python train.py --n_head=4 --d_mlp=512 --bias="none" --init_std_o=0.0055
Each number is 128 + 24 x the weight over its row's rms, rounded and kept within 0 to 255. Layers, rows and columns count from 0. The size above them is the row's rms in percent of the matrix's.

# layer 3 MLP down (transposed), 512x128, rms 0.0947, rows 461-487, columns 0-127
size [ 31  97 111  95 103 106 110  29 118 118 105 104 108 117  27 105  83  36 114 116 106  24 110  31 109 108 103]
[[131 125  37 127 138 171 131 171 140 158 114 131 133 139 104 148 133 108 131 153 211 132  94 119 137 170  52 146 126 134 164 122 140 126 121 129 155 129 132 116 108 122 144 121 134 141 143 125 133 119 166 119 128 133 132  82 120 119 134 129 128 225 111 131 118 126 113 146 122 117 163 109 131 128 134 151 136 115 147 118 135 110  68 117 131 123 102 110 137 140 131 130 152 139 140 140 123 161 130 124 187 109 126 142 109  90 123 113 138 142 126 132  93 161 117 118 130 112 143 120 108  90 115  96 154 134 114 140]
 [111 143 159 113  84 140 118 139 142 149 115  94 133  77  74  95 110 156 122 118 158 156 121 127 153  92 145 126 162 155 154 125 143 145  90 170 146 119 134 121 128 156 139 122 140 120 142 142 123 131 139 141 149 141 170 116 117 153 180 154  78 128  72 151 111 147 158 135 124 138 100 130 111  88  92 131 143 139  95 103 141 152 123 107 107 141 144 149 117 130  69 151 115 182 104 117 131 150 124 121  93  98 126 142 134  83 168 135 112 140 141 160  92 124 110 142 128  97 139 140 117 117 154 104 108 165 105  94]
 [151 132 135 168 132 146 163 101 163 105 128 127 125 132 126 128 105 159 167 111 120 115 191 138  98 167 163  70 118 150  82 133 157 146  98 131 172 122 124 107 134 146 119 116 128 155 114 109 139 110 127 140 134 109 146 102 139  85 164 149 148 100 118 129 123 128  75 136 138 126  84 162 126 140 149 132 110 162 167 125 107 133  70 103 136 135 130 110 134 112 134 130 164 175 123 135 135 111 126 123  97 118 123 151 116 127  93 119 103 109 136 146 157 155 104 127  79 168 144  64  83 147 114 133 128 138 135 131]
 [125 178 162  92 115 116 122 100 109 190 112 115 116 138 118 136 121 130 121 121 141 112 158 157 154 144 137 160  84  86 172  92 143 172 163 144  98 128 133 137 106 130 123 125 126 164 147 132 152  78 118 137 160 144 138 125 163 124 184 108  79 120 112 121 162 115 107 161 146 133 106 109 145 141 112 149  98 142 120  84 120 155 116 134 130  99 114 162 137 129 144 144  99 125  86 103 134 136  63 144 105 132 113 127 158  82 129 124 132 115 101 157 114 153 124 125 117 154 130 174 119  99 124  94 120 129 152 114]
 [139 119 133 107 166 107 138 164 140  86 127  99 169 124 109 123 106 135 128 132 157 112 116 160 123 113  89 138 193 100 148 128 125 111 159 140 157 144 139 136 148 115 125  88 136 128 105 109 141 123 112 143 145 109 116 140 166 170 136 109 114 157 108 121 142  65 105  97 146 129 119 174 126 177  83 141 120 162 144 134  95 116 123 120  77 148 133 138  93 125 129  81 114 171 169 120 133 158 115 102 129 148 139 144 160 112  90 108 152 126 124 128 107 109 180 127  82 156 149  94 135 133 132 129 118 104  94 134]
 [154 111 138  75  91 144  96 116 120  98 166 173 100 148  99 156 132 124 124 127 115 120 132 106 146 121 156 116 121 149  89  98 137 170  94 148 138 114 156 136 158 146 133 111 103 146 134 134 108  79 177 153 171 121 133  99 127  97 112 132 141 160 143 179 125 145 110 120 123  87 149 120 105 175 127 152 151 150 147 135 129 169 133 134  93 146 139 138 127 132 110  89 135 114  92 121 132 126 133 114 140 101  95 131 159 170  99 135  84 149  97 103 123  92 131  97 112 123 155 135 141  92 162 113 176  98 134 120]
 [146 112 149 116 148 152 139  98 128 166 135 118 133 112  86 152 188 117  95 139 167  98 125 135 128 146 133 136  64 110 122  99 116 212 109 107 141 116 146  67 133 174 135 113 136 161 104 122  67 125 129 130 123 129 149 109 137 131 159 136 148 113 119 116 140 111 143  99 121 138 116 128 152 134 157 129 127 133 104 109 128 133 118 123 145 118 194 117 148  83 149 133 133 104 130 125  77 116 110 119 118 120 143 132 127  70 103 137 134  97 124 134 127 134  89 134 124 136 121 176 116 110 147 166 111 170 119 143]
 [103  99 158 146 154 153 129  95 142 112 128 128 130 117 143 130 156 146 113  93 140  87 178 125 118 127 151 149 102 142 132 145 138  67 133 145 120  96 157  99 140 129 152 142 147 150 173 123 136 117 150 108  87 112 124  95 117 157 126 161 146 130 155 126 101 132  94 112 138 130  85 120 122 120 149 152 110 114 137 110 112 117 154 138 124 100 161 114  45 134 135 118 142 124 113 139 156 111 131 101 119 111 169 156 136 140 168 155 114 150 142 113 111 184 162  95 195 141 126 124 133 137  79 126  83 144 127 143]
 [176 108 131 154 152 116 127 117 132 132 161 154  52 163 111 122 119 146 129 122 109 106 141  94 125 175 123 108 153 115 148 118 112 125 149 128 119 159 153 139 107 120 160 130 130 146 136  88 105 134 122 106 122 104 162 133  75 105 134 152 105 112 104 133 105 155 130 155 132  84 131 143  93 122 123 152  82 140 104 177 140 184  93 108 157 142 157  89 137 130 146 116 109 131 125 118 164 129 107 115 154 118 102 135 155  93 118 161 114 100  92 156 101 115 148 129 109 181 180 135 131 130  98 106 109 132 123 116]
 [147 110 131 104 132 134 131 172 132 175 103 146 146  96 147  91 140 166 123 168 140 180  64 126 149  60 134 116 155 146  88 131 126 109 123 127 127  95 125 129 124 107 147 153 116 129 169 173 143 103 176 111 172 113 123 154 138 102 122 103  87 107 171 146 121 117 138 137 106 130 148 144 143 121 168  67 117 118 137 121 121 144 129 123 133 129 127 121 105 148  87 126 127 142  91 111 114 102 129  99 160 117 104  95 149 135 117 115 129 128  86 154 114 125 165 130 131  74 121 120 160 110 134 123 124 151 156 127]
 [110 107  89 159 145 139  82 114 124 141 124 139 126 105 129 104 158 158  61 142 103  93 111 130 143 178 117 182  89  98 151 133 114 106 131  98 113 127 133 151 136 129 135 162 182 131  87 119 105 132 153 173 130 125 139  96 117  74 139 140 126 138  92 141 124 135 144 133 148  78  98 131 127 141  95 101 116 140 102 162 154  90 110 103 118 120 140 121 163 125 144 166 125 160 154  95 139 111 141 117 117 130 148  89 133 169 124 107  89 124 100 142 130 132 182 151 130 134 122 170 131 125 128 133 155 139 112 115]
 [132 128 122 112 121 148 135  89 148 144 107 104 129 139 145 100  95 170 110 130 110 127 108 133 133 127 112 130 136 130 117 151 140 143 132 141 138 125 113 132 124 141 119 101 166 167 134 164 114 114 124 118 128  68  86 130 118 133 119 140  64 145 104 135 108 152 202 135 112 134 148 168 150 110 109 122 162 130 130 139 129 138 163 139 141 132 144 153 109 146  97  99 149  99 184  87 143 124 128 101 149 123 143 127 133 141  79 159 132 111  94  94 132 193 120 165 114 110  95 195  78 111  98 146 121 132 122 122]
 [124  97 147 130 125 129 129 134 139  90 146  98 149 128 173 130 116 159 107 121 124 145 162  69 108 139 105 102 160 146 144 135 133 104 144 149 113 134 136 149 175  92 107 109 108 134 161 105 111 110 157 140 101 143 137 111 156 119 134 125 182 118 138  90  97 127 136 114 135 102 115 146 174 122 132  97 100 120 172 152 114 160 106 109 156 108 194 116 112 113 106 110 139 135 172 163 128 113 114 109 149 141 140 110 142 110  66 109 110 130 157 108 151 107 103  99 128 189 131 102 133 153  90 151 158 124 118 146]
 [155 134 146 137 151 115 166  97 148 120 134 134 165 157 133 146 121  73 125  97 151  89 179 123 152 151 140 118 108 139 150 105  83 157  89 107 105 118 143 123 139 136 101  85 141 140 146 171 168 169 144 144  65 159 123  87  82 140 149 120 147 131  94 110 125 130 143 102 109 131 138 112 124 131 162 182 108 127 116 152 140 152 133 134 110  84 133 116 102 117 141 119 118 165 113 132 130 139 129 163 115 125 115 109 128 137  99 129 135 127 185 124 110 116 128 137 150  97 123 116 153  83 149 118 114 146 125  66]
 [124 144 114 141 133 121 108 150 124 203 118 135 167 137 141 110 136 125 137 125 128 142 217 139 119 155 139 138 123 119 117 113  83 115  92 114 110 132 145 137 151 119 130 157 153 122 121 129 143  95 139 126 152 172  82 126  79 139 143 136 136 120 117 113 116 115 114  86 184  70 116 125 161 141 109 103 121 173 123 101 123 163 112 100 144 135 118 101 125 114 139 142 120 119 138 143  62 107 141 116 108 122 113 140 116 139 139 105 140 125 118 133 135  97  89 130 103 120 123  59 166 162 140 142 166 129 137 138]
 [140 164 171 149  99 129 153 147 149 178 178 132 124 117 142 143 113 131 120  96 123 108 102 147 129 144 125 105 126 108 107  87  42 110 101 136 108 136 112  93 136 117 132 116 140 166 105 157 147 142 118 118 119 145 127 150 133 112 124 154 124 111 121 166 114  98 124 118 134 143 111 129 125 111 116 155 130 101  95 151  91 162 121 151 126 108 154 111 125 148  91 118 115 139 134 142 144 108 165  70  97 139 152 125 164 100 116 124 128 134  81 160 107 173 131 114 133 141 125 145 165 118 160 142 137 175  57 131]
 [108 101 136 129 137 144 155 114 171 146 117 145 142  89 178 133 130  98 124 125 105 108 156 113 122 124 144 129 102 125 157 140 157 126 124 108 125 180 128 150 172 146 144 141 118 171 131 127 100 138 126 100 155 111 131  94  67  98 139  83  99 157 145 115 135 115 118 159 108 100 128  83  86 134 110 169 156 128 111 124 130 116 113 158 171 162 117 159 131 114 127 144 163 125 136 146 107 156 116  92 141 115 116  85 153 152 152 178  82  85 145 116 116 117 142 136 156 177 108 125 136 110 127 112 107 105 167 142]
 [142 105 164 158 122 138 123 131 138  85 172 139 131 123 116 133 100 126 113 104 146  99 137 105 124 133 148 139 102 124 125  82 116  87 108 135  86  80 152 159 141 128 151 134 125 127 205 106 146 122 140 130 144 159  86 200 153 137 106 146  90 148 113  92 100  84 101 132 165 120 189 111 161 153 125 150 164 163 131 144 126 135 125 121 151 133  97 119 102 136  88 107 127 135 108 112 156 131 154 124 135 113 110 117 139 115 114 127 147 145 115 122 122 161 150 138 100 166 106 136 130 107 120  82 139 141 117  98]
 [131 103 132 131 169 159 141 119 116 157 144 132 157  59 139 103 162 142 131 157  93 135 115 111 128  98 128 118 128  98 147 140  99 112 153 118  96 125 148 126 154 125 119  79 150 127 123 118 133 146 122 104 133 158 114 161 132  93 127  95 165 129 147 123 146 161  96 126 124  88 139 124  99 149 179 110  87 125 124 127 116 130 122 164 169 168 125 107 100 133 117 179 117 148 156  91 135 118 150  92 123 125 105 150  92 138 107 132 122 111 127  97 152 152 134 161 117  85  98  87 148 142 164 156 192 126 146 139]
 [127 100 132 122 149 132 135 126 133 145 110 113 143  90 157 146 138 142 121 159 122 124 101 101 128 111 161 110 132  86 119  97 139 105 114 148  92 120 158 190 158 115 143 124 114 114 140  94 129 134  86 100 146 130 146 124 103 100 145 113 134 109 136  80 164 147 130 149 171 152 139 138 165 135 172 100 160  75 147 127 120 165 136 112  94 144 105 165 123 120 130 145 145 117 135  84 186 105 138  82 145  88 124 160 138 139 116 148  94 119 125 170 115 121 107 132 137 141  92 118 189 148 129 123 162 121 140  90]
 [121 104 170 165 140 130 110 106 101 133 119 121 162 107 103  83 103 113 168 130 157 130 174 139 130 160  83  92 113 138 157 142 150 137 117 117 160 116 133 144  89 133 125 131 123 117 126 138 136 135 132 157 105 130  99 123 130 164 142  99 119  75 126  99 169 121 132 106  94 101 112 146 112 147 111 135 141 110  69 136 155  95 143 117  86 157 122 128 121 115  87 151 190 141 137 153 172 167 138 159 116 146 134 174 101 135 116 140 113 125 139 107 141 129 132 138 109 102 123 123 124 132 151 105 107 151 154  57]
 [158  87 126  92  90 112 127 131 121 123  98 125 150 105 163 109 116 162  99 127 160 123 105 137 127 138 136 146 118 139 131 143 145 121 125 125  86 120 140  77 164 129 162 163 133 163 170 130 132 124 148  86  99 153 118  80 134 140 126 163 126 147 126 111 147  80  90 129 168 143 155 117 134 123 126  96 160 105 132  78 102 144 168 180 166 143 113 138 129 130 125 127  84 138 120 127 138 129 110 135 129 127 198 130 115 103 104  86 144 117 134 165 163 163 132 168 128 119 132 128 176 117 134 100 125 127  93 132]
 [133 115 118 110 132 155 188 108  74  93  98 135 148 152 129 111 141 109 135 154 105 123  99 124 105 132 121 149 124 148 125 136 106 108 139  57 152 149 126 111 148 126 145 132 146 137 126  74 117 146 136 103 131 125 147 120  76 115 117 161  98 156 100 100 123 116 170 130 138 123 132  75 129  89 131 114  98 128 165 143 101 140 149 144 110 129 156 118 100 164 151 131 124 156 178 138 162 115 136 142 139 158 158  92 138 134 133 131 175 144 146 118 104 153 184 129 137 160 148 142 118 137  82 132 111 120  78 149]
 [123 116 137 125 141 148 123 124 113 121 128 116 112 116  97 140 150 154  85 136 205 156  88 166 153 110 121 120 129 130 132 107 110 101 108 159 123 110 151 152 138 135 127 154 109 144 165 115 116 124 204 117 119  92 127 115 102  83 166 121 136  91 105 120  69 143 147 129 161  94 125  90 160 130 132 145 126 102 127 151 163 109 120 124 114 119 137 167 161 141 124 143 100 159 148 156 131 142 173 119 101  80 161 114 145 139 129 142 134  88 121 131 138 108 160 142  75 115 141 141 130 148 139 101 107  99 111 102]
 [129 134 140 146  77 127 129  91  68 139 182 105 145 148 129 149 128 121 129 107 145 112 130 125  90 102 117 167 111 119 158 152 139 119 150 129  93 110  84 121 131 159 173  98 103 113 111 137 154 127 123 141 107 179 146 143  92 142 145  91 115 114 122 103 119 102 132 162 128 124 127 136 163 150 170 118 156 125 145 129 153 114 141 151 180 105 122 153 133 139 159  91  86 124 136 122 139 123 158 143 116 102 111 131 132 193 138  94 128 131 138  94 149 151 127 118 126  94 121 143 122 155 157 114 148 101  57 144]
 [112 128 152 138 105 152 150 134 113 160 163  94  97 148  90 125 123 120 125 143 117 106 151 125 191 112 159 139 127 116 106 161 120 118 111 133 189 131 114 112 122  81 111 119 133 148 137 124 160 131 109  78 170 125 107 123 136 118 116 166 107 105 125 142  95 132  88 119 121 153 175 136 123 153 156 178 133  89 119  97 134 133 127 107 177 138  89 114 112 117 152 135 109 144 144  86 125 149 167 105 112 135 112 124  96 149 101  75 154 162 114 157  75 128 103 110 104 130 107 146 137 123 131 161 147 162 134 130]
 [105 104 114 139 136 119 101 104 144 142 148 155 113 129 146 108 147 121 120  97 163 130 142 154  92 122 138 132  91 175 169 117 100  94 137 148 117 136 158  88  94 147 149 113 121 128 135 155 100  84 150 155 174 135 115 126 117  91 130 151 162 138 146 151 179 105 110 128 125  87 109 116 122 150 113 139  77 126 132 133 115 113 120 126  62  93 142 118 137 120 115 149 142 182 118 139 130  80 155 160 139 135 144 100 124 134  87 102 134 110 140 155 118 177 167 107 159 126 113 162 166 121 162 130 126 126  94 124]]
# layer 3 MLP up, 512x128, rms 0.101, rows 462-488, columns 0-127
size [ 92 108  95  98 102 105  36 122 111 104 103 104 111  34 101  99  34 112 118 108  37 109  37 106 103 108 106]
[[143  94 143 140 121  83 142  99 127 108 134 133 131 150 181 164 173  81 161 139  71 105 171 121 108 175 119 141  92 118 143 119 131 142 175 121 132 154  81 124 142 130 133 125 129 164  94 129  92 139 128 117  89 127 129  90 146 138 130 126 164 136 115 133 141 166 100 113  45 157 125  94 117 113 176 168 106 125 132 108 110 125 142 117 136 157 116 136 151  86 139 152 120 108 150 116 130 115 109 142 117 138 124 180 108 127 127 136 145 113 145 100 145 150  82 147 143 139 126 130 145 126 138 115 122 141 110 157]
 [115  89 146 102 155 138 143 111 111 110 113 170 151 118 158 133 159 103  93 120  98 195 130 139 109 133  83 101 110 112 127 147 149 101 154 119 163 159 147  97 158 157  81 160 137 129 112 166 127 170 144 100 104 139 111 113 124 153 104 103 133 142 114 109 110 116 136 119 143 153 124 127 111 114 104 126 168 167 116 107 118 127 164 119 157 114 117 103  94 111 173 123 121 157 129 120 121 166 122 103  95 106 112 157 111 160 175 157 134 107 144 114 132  98 120 101 161 144 134 116  99 101 124 178 125  98 110  86]
 [149  96  88 145 143  87 112 134 147 102 120 125 128 162 109  89 139 119  79 136 106 126 130 170 127  74 117 128  87 183 137 160 154 100 120 128 123 150  86 102 125 125  91 121 125 146 128 151 119 103 141 116 144 135 106 116  86 111  96 130 154 150 163 136 101 159 131 123 101 133 168 161 132 121 169 138 134  70 115 148 140 124 156 140 110 156 148 135 131 137 137  90 140 151 172 169 146 127 150 139 130 132 119 152 103 155 121 183 116 122 146  76 155 126 136  92 131 124 115 100  87 159 117 137 138 124 124 165]
 [147 123 157 126 116 134  83 149 148 122 117 109  93  89 135 145 194 139 127 161 149 160 171 146 157 141 152 126 129 100  94 136 123 160 129  77 123  97 111 112 107 134 143 124 177 127 116 102 168 131 104 123 107 101 120 114 171 115 128 132 125 144 115  86 134 184 142 150  98 111 101 127 111  65 153 117 149  88 130 115 144 104 144 120  90 123  94 100 133 147 154 157 133 147  96 155 127 112 124 134 101 118  98 157 170 120 132 133 154 142 124 128 142 127 119 140 120 138 108 148  90 131 114 118  99 131 198 117]
 [ 97  94  93 123 105 108 113 134 164 129 162 145 136 129 114 122 142 163 144 161 129 155 138 126 163 107  74 140  78 149 148 148 150 162 111 116 134 121 122 112 121 155 113 128 113 143 150 114 123 199 128 107 126 125 136 128 165 100 142 131 149 110  84  99 116 111 116  96 129 109 141 133 142 131 129 131 137 127  42 121 113 128 182  93  87  90 120 120 131 104 146 133 122 114  96 146 123 153 101 129 127 136 163 139 122 153 168 180 131 164 142 132 156  95 127 144 109 147 122 146 105 170 158 143 129 167 115 108]
 [145 112 151 144 146 107  86 130 144 117 121 126 104 162 126 113 146 102 126 114 108 135 152 147 133 126 117  98 157 125  67 135 137  97 137 136 163 132 184 150 147  98 125 140 132 127 131 202 171 119 156 125 114  84 160 101 155 160 110 123 134 167 136  97 178 106  95 106 114 140 135 130 137 137 118 103 139 111 130  90 123 113 117 146 124 109 128 148 139  95 125 143  88 142 118 116 160 112 163  77 100  82  95 101 129 127 113 125 153 152 139 125 113 105 139 115 166 137 161  87 127 109 117 150 154 158 180 108]
 [131  62 110 103 172  98 105 115 132  97 125 128 126 139 122 104 207 136  77 120 115 194 128 134 143 105  90 120 121 130 100 142 149 170 138 131 161 118 114 112 188 152 135 133 108 137 106 135 148 151 131 105 129  41 143  90 122  84 116 125 115 160 113  91 146 124 114 112 144 135 155 109 117 102 127 129 178 132  94 125 113 107 138 126 130 128 151 123 126 135 150 123  94 150 111 103 134 121 122 162  88 112  97 125 104 137 128 128 101 131 171 152 130 141 125 145 123 139 132 143 106 135 139 140 133 103 129 143]
 [123 119 104 153 118 120  83 172 155 114 136 151 130  93 121 139 143 157 133 106 147 136 153 104 125 100 108 178 143 105 106 154 151 132 114 136 121 113 141 110 146 178 122 103 119 140 114 120 130 162 117 104 132 117 134 127 153  82 136  67 116 112 141  73 146 139 162 107 108 124 129 105 114 136 110  94 144 125 124 112 121 122 203 115 145 135 114 139 186 110 125 115 124 154 139 128 101 189 138 143  99 102 104 171  95 153 167 170 144 134 139 124 148 135  80 155  80 117  97 135 123 143 111 124 123 114 138 146]
 [113 101 133 113 141  97 124 104 132  97 101 117 164 149 149 123 125  86 139 121 113 133 174 113 134 149 145 144 133 126 102 131 118 140 148 149 169 161 100 148 126 137 131 167 144  78 103 114 140 142 149 145  94 127 170 112 107  77 101 129 154 123 115 103 146 159  91 115 118 159 112 106 101 144 139 156 123  87 120 118  94 111 104 135 112 109 180 132 147 119 144 165  93 127 139 124 104 150 144 157  87 155 105 111  90 149  92 140 112  87 191 138 126 155 143 103 117 122 126 117 115 129 182 119 119 145 188 124]
 [142 116 144 150 136 122 130 101 122 148 119 131 141 144 161 100 135 106 126 127 117 160 142 117 163 124 101 110 129 148 161 124 112 145 117 111 168 122 124 107 113 130 139 106 114  85 127 109 144 139 145 119 132  94 133  98 151 121 167 126 137 101  67 119 157 106 141 142 167 145 179 115  74 132 138 204 164 135 145 148 114 124 138 170 160 150 133 118 106 107 134  98 137 112 154 149  95 153 123 118 130 100 153 106 115  87 121 175 109 140 172 120 156  78 103 118 139 151 103  57  96 127 121 153 109 144 125 140]
 [125 108 146 142 147  70 148 159  99 139 128 169 142 120 132 126 157 137 106 115 137 122 126  80 150 124 143 131 132 140 115 137 164 142 133 119 114  97 136  78 127 125 123 151  69 124 129 137 153 113 157 107  65 139 162 118 141 131 135 109 114 122 117 139 146 102 103 146 127 156 128 114  94 116 131 181 109 143  99 132 148 146 109 135 118 129 125  87 144 133 114 130 111 161 105 143 135 125 142 177 113  60 131 120 102 155 120 163 141  82 143 165 133 133 134 101 121 191 129  75 154 158 102  99 151 136 133  82]
 [ 92 119 122  97 125 115 105  81 105 113 131 110 151 134 111  85 139 124  81 117  86 126 125 113 156 111 136 149 116 116 165 138 144 145 178 130 162 134 118 105 131 147  86 109 163 143 109 162 131 135 134 102 113 141 126  93 119 128 125 114  89 122 121 116 127 132 138 114 151 155 138 127 132 130 148 122 192 102  79  93 147 151 154 148 114 149 112 130 120  71 162 157 137 123 130 138 177 196 115 107 142  91  96 129 120 128 164 138 156  97 125 128 161 111 130 114 133 154 100 145  58 104 123 144 139 134 147 137]
 [113 122 121 158 160 120 124 157 100 123  92 170 136 115 126 113 157 136  61 131 134 122 107 147 112 108 119 129 120 163 131 155 136 177 163 102 162 117 108 118 168 119 120 150 115 139  84 133 132 148 163 125 117 129 115 137 167 115  74  80 134 151 149 124 145 172  66 141  98 136 157 129 107 133 128  81 122 139  75  50 130 142 126 140 114 142 138 146 126 105 162 139 139  79 134 118 147 135 129 110 114 101 124 133 165 111 117 109 106 131 150 130 109 138 105 137 153 157 160 139 115 153 126 163 130 112 148 133]
 [139  44 131 143 146 112 120 118 127  62 119 147 115 137 140  98 160 140 114 120 104 178 154 116 161 115 129 134 117 129 111 147 143 164 144 118 139 142 126  99 139 167 140 120 120  98  66 125 118 188 150 113 105 102 136 107  99 133 127 111 121 192 118 108 188 131 117 142  94 138 144 113 130 130 128 121 183 110  87 117 119 119 154 153 134 127 122 120 118 130 137 123 137 124 115 135 131 129 106 123 111 137 140 160 113 133 164 141 138 139 186 126 132 124 130 115 121 146 148 126  92 149 126 211 120 119 144 112]
 [100 126  93  68 146 141 101 122 121 142 148 134 105 129 147 114 144 161 108 163 124 126 145 104 133 114  87 141 113 142 147 140 144 138 189 103 118 122 112  88  87 162 114 109 138 136 125 175 122 120 144 117 138 103 137  88 127 134 125 153 100 145 137 127 171 114  94  99 125 148 105 135  87 146 124 112 148  92 124 137 149 150 117 124 124 140 115 154 126 131 212 167 129  90 153 127 148 149  99 177 148 100 129 141  82 141 138 192 115 134 129 142 125  66 124 132 123 129 120 102 107 110  93 137 143 121 133 121]
 [126 136 126 138 167 104 119 133 132 153  99 139  93 129 110 139 170 177  87 139 133 147 122 105 151  71 101 125 124 110 103 153 169 130  94 103 135 125 140 130 111 126 151 113 102  90  97 159 127 152 111 124 111 118 151 133 113 109 102 144  99  87 102  97 180 154 123 131 137  89 141  99  66 122 156  97 126 147 142 103 124 175 169 153 101 118 147 112 120 144 127 149  63 142 132 185 122 129 109 135 135  99 120 119 116 122 108 153 122 116 167  87 123 151 120 122 149 144 135 126 114 122 132 129 158 181 147 124]
 [135  95 124 125 160 115  64 126 100  79 126 125 107 120 150 110 213 132 105  95 128 160 158 107 139  95 118 129  53 121 113 142 147 178 127 117 152 118 120  97 137 167 159 134 138 125 119 141 131 132 124 114 121 102 135 114 113  92 128  63 137 129 122 108 146 142 121 124  98 113 146 168 119 116 121 135 140  98 103 119  90 131 142 132 125 147 156 145 136 134 138 155  76 142 111 106 138 128 134 128 116 105 143 122 128 131 162 176 113 107 160 144 119 149  86 119 143 153 164 133 119 164 122 170 107 139 158 136]
 [155 123 104 133 114 129 105 150 114 129  86 139 147 164 110 154 138 121 106 124 169 149 167 132 116 115 144 160 108 117  80 143 164 156 140 132 116  67 133  58 125 135 144  67 136 122 151 128 180  91 155 110 123 101 144 111 132 127 124 126  92 171 127 154 145  92 149  77 105 139 116  97 108 141 177 122 143 118 128 126 115 123 137 159 129 118 146 106 149 151 146 158 144  99 149 107  98 151 133  79  80 151 141 129 125 147 161 127 115 108 150 149 111 134 117 116 137 164 139 116 126 161 143 129 140 100 142  96]
 [107  95  99 170 132  96 104 160 135 102 108 132  98 170 147 113 141 175 140 108 147 133 123 108 104 134 128 156 144 121 133 152 103 117 134  99 169 124 130  92 145 130 118  97 130 120 163 127 166 161 130 142  97  63 141  98 142 107 128 143 126 136 125 120 164 116  92 126  86 145 188 151 130 118 120 117 131 125  91 150 139 164 121 141 172 157 115 155 176  96 113 160 131 117 117 128  99 149 115 120 109 110 127 184  76 160 131 116 138  99 137 126  76 100  96 113 112 130 121 147 153 156 137 138 136 136 129 104]
 [101 107 122 137  96 142 126 127 125 132 122 196 125 168 136 157 165 129 143  85 101 103 125 101 103 105  89 148 137 136 143 138 158 120 175 106 124 142  72 132 178 138 133 121 106 102 122 131 115 133  92 142 152 101 157 112 126 130 117 140 123  97  94  80 133 185 116 115 136 142 131  74 118 116 119 137 140 149  83  98 116 116 168 145 148 130 144 138 145 141 126 123 123  86 153 183 123 122 119 158 121 111 147 148  87 153 139 116 126 141 158 118 108  95 154 138 135 123 167 122 119 126 102  91 163 153 171 127]
 [140  74  98 178 169 105  94 112 106  86  84 130 102 133 132 126 177 132  93 109  82 171 127 104 134 105 128 135 116 121 107 224 127 161 140 124 161  88 129  98 128 148 155 132 140 143 121 155 130 154 131 118 122 111 156 100 108 118 104 142 129 132 116 100 121 184 110 129 124 139 190 107  97 134 128 125 137 108 124 111 100 133 166 130 128 134 140 155 143 123 128 129  99 133 131  98 130 133 132 129  89 111 118 148 121 122 151 161 119 106 176 126 121 124 118 155 128 110 138 132 121 134 135 153 124 121 190 123]
 [117 101  85 109 150 123 112 123 107 123 137 178 135 125 104 133 150 106 117 167 116 140 118 138 154 143 128 149 149 134 126 126 139 153 139 124 143 104 109 123 155 129 126 106  78 103 100 211 111 112 137 156 132  76 140 108 129 112  86 140 114 132  95 131 185 139 125 129 158 113 149 164 143 103 135  96 181 118  88  92 152 137 140 132 168 161 139 147 128 183 113 129 113 130 117  88 138 123 114 101  96 141 143 125 145 136 105 154 113 101 131 152 143 113  68 141 136  96 149 113 143 153 142 146 123 134 172 161]
 [146  78 116 132 167  95 112 139 139 113 118 136  93 141 152 108 181 113  93 118  97 172 156 136 109 103 125 117  98 129 114 231 158 167 128 108 137 115 127  97 123 167 124 129 133 132 121 160 104 163 142 130 105 115 163  75  89 103 130 120 144 140  91 148 133 142 109 110 118 131 148 138 100 111 164 130 178 117 110 143 120 126 179 125 135 131 140 151 154 128 152 135  97 128 130 123 136 113  83 126  98  98 127 169 123 125 134 155 131 123 173 131 115 121 112 146 119 155 149 136 101 146 150 146 122 144 149 116]
 [129 124 102 148 149 106  81 117 121 127 132 129 153 118 193 117 167 124  94 134 128 125 153 133 171 124 142 117 128 150 139 117 119 211 126 114 142 134  80 133 119 172 146  99 146 131 113 114 107 127 129  77 141 125 118 102 150  99 113 136 135 152 123 151 163 149 113 130  84 123 130 127 111 100 113 144 136 127 130  84 102 145 114 128  78 136 113 149 120 149 126 153 130 163 132  96 150 129 153 124  84 104 154 101  96 119 148 127 196 119 144 131  82 146 105 158 138 119 113 107 122 192 144 117 159 115 135 137]
 [110  47 129 169 113 101  97 118 121 103 141 157 143 104 141 128 176 138 149 122 132 126 134 151 131  78  94 143 117 131 129 144 134 143 167 111 100 154 168 130 119 153 171 130  99 150 137 153 118 158 162 154 111 127 123  92 101 123 138 124 116 147 107 123 143 108 100 109 116 160 116  99 135 103 143  86 140 147 137 111 137 149 176 128 113 126 160 157 172 119 151 128 109 147 106 114 103 110 129 134 125 111  59 140 122 128 193 143 139 146 140 111 142 115 177 124 148  91  94 104 109 131 128 108 120 120 138  87]
 [137 134 133  93 123 128 132 183 133 141 137 139 137 137 102 105 110 156 145 160 112 133  92 153 153 127 107 121 148 108 117 184 125 144 139 129 144 113 137 126 146 151 165 106 121  99  98 111 121 113 122  46 116  89 126 124 130 103 104 120 128 109 109 131 134 118 158 147 162 124 128 133 125 123 134 111 145 111 117 160 113 149 177 159 146 131 133 165 204 141 120 111 116 158  95 158 139 143 103 115 130 100 110 166 109 119 122 144 135  77 123 110 138  96  84 169 105 105 155 175 105 153 104 182 129 131 126 153]
 [123  98 109 133 115 108  73 135 124 119 128 181 129  97 153 153 123 135 113 162 150 139 122 135 108 124 105 141 125 125 129 131 141 125 112 143 130 102 104 144 200 143 140 110 173 156 147  91 129 132 125 110 151 120 153 119 122  98 143  96 123 144 129 105 107 108 122 106 127 101 142 143 147 127  96 140 204 125 138 102  52 124 168 167 115 127 150 105 107 150 140 128 127 149 149 125 157  99 144 128 128  96 141 123 161  84 140 151 172 134 130 128 138  74 109 106 137 146 136  80 107 154 137 155 143 108 105 168]]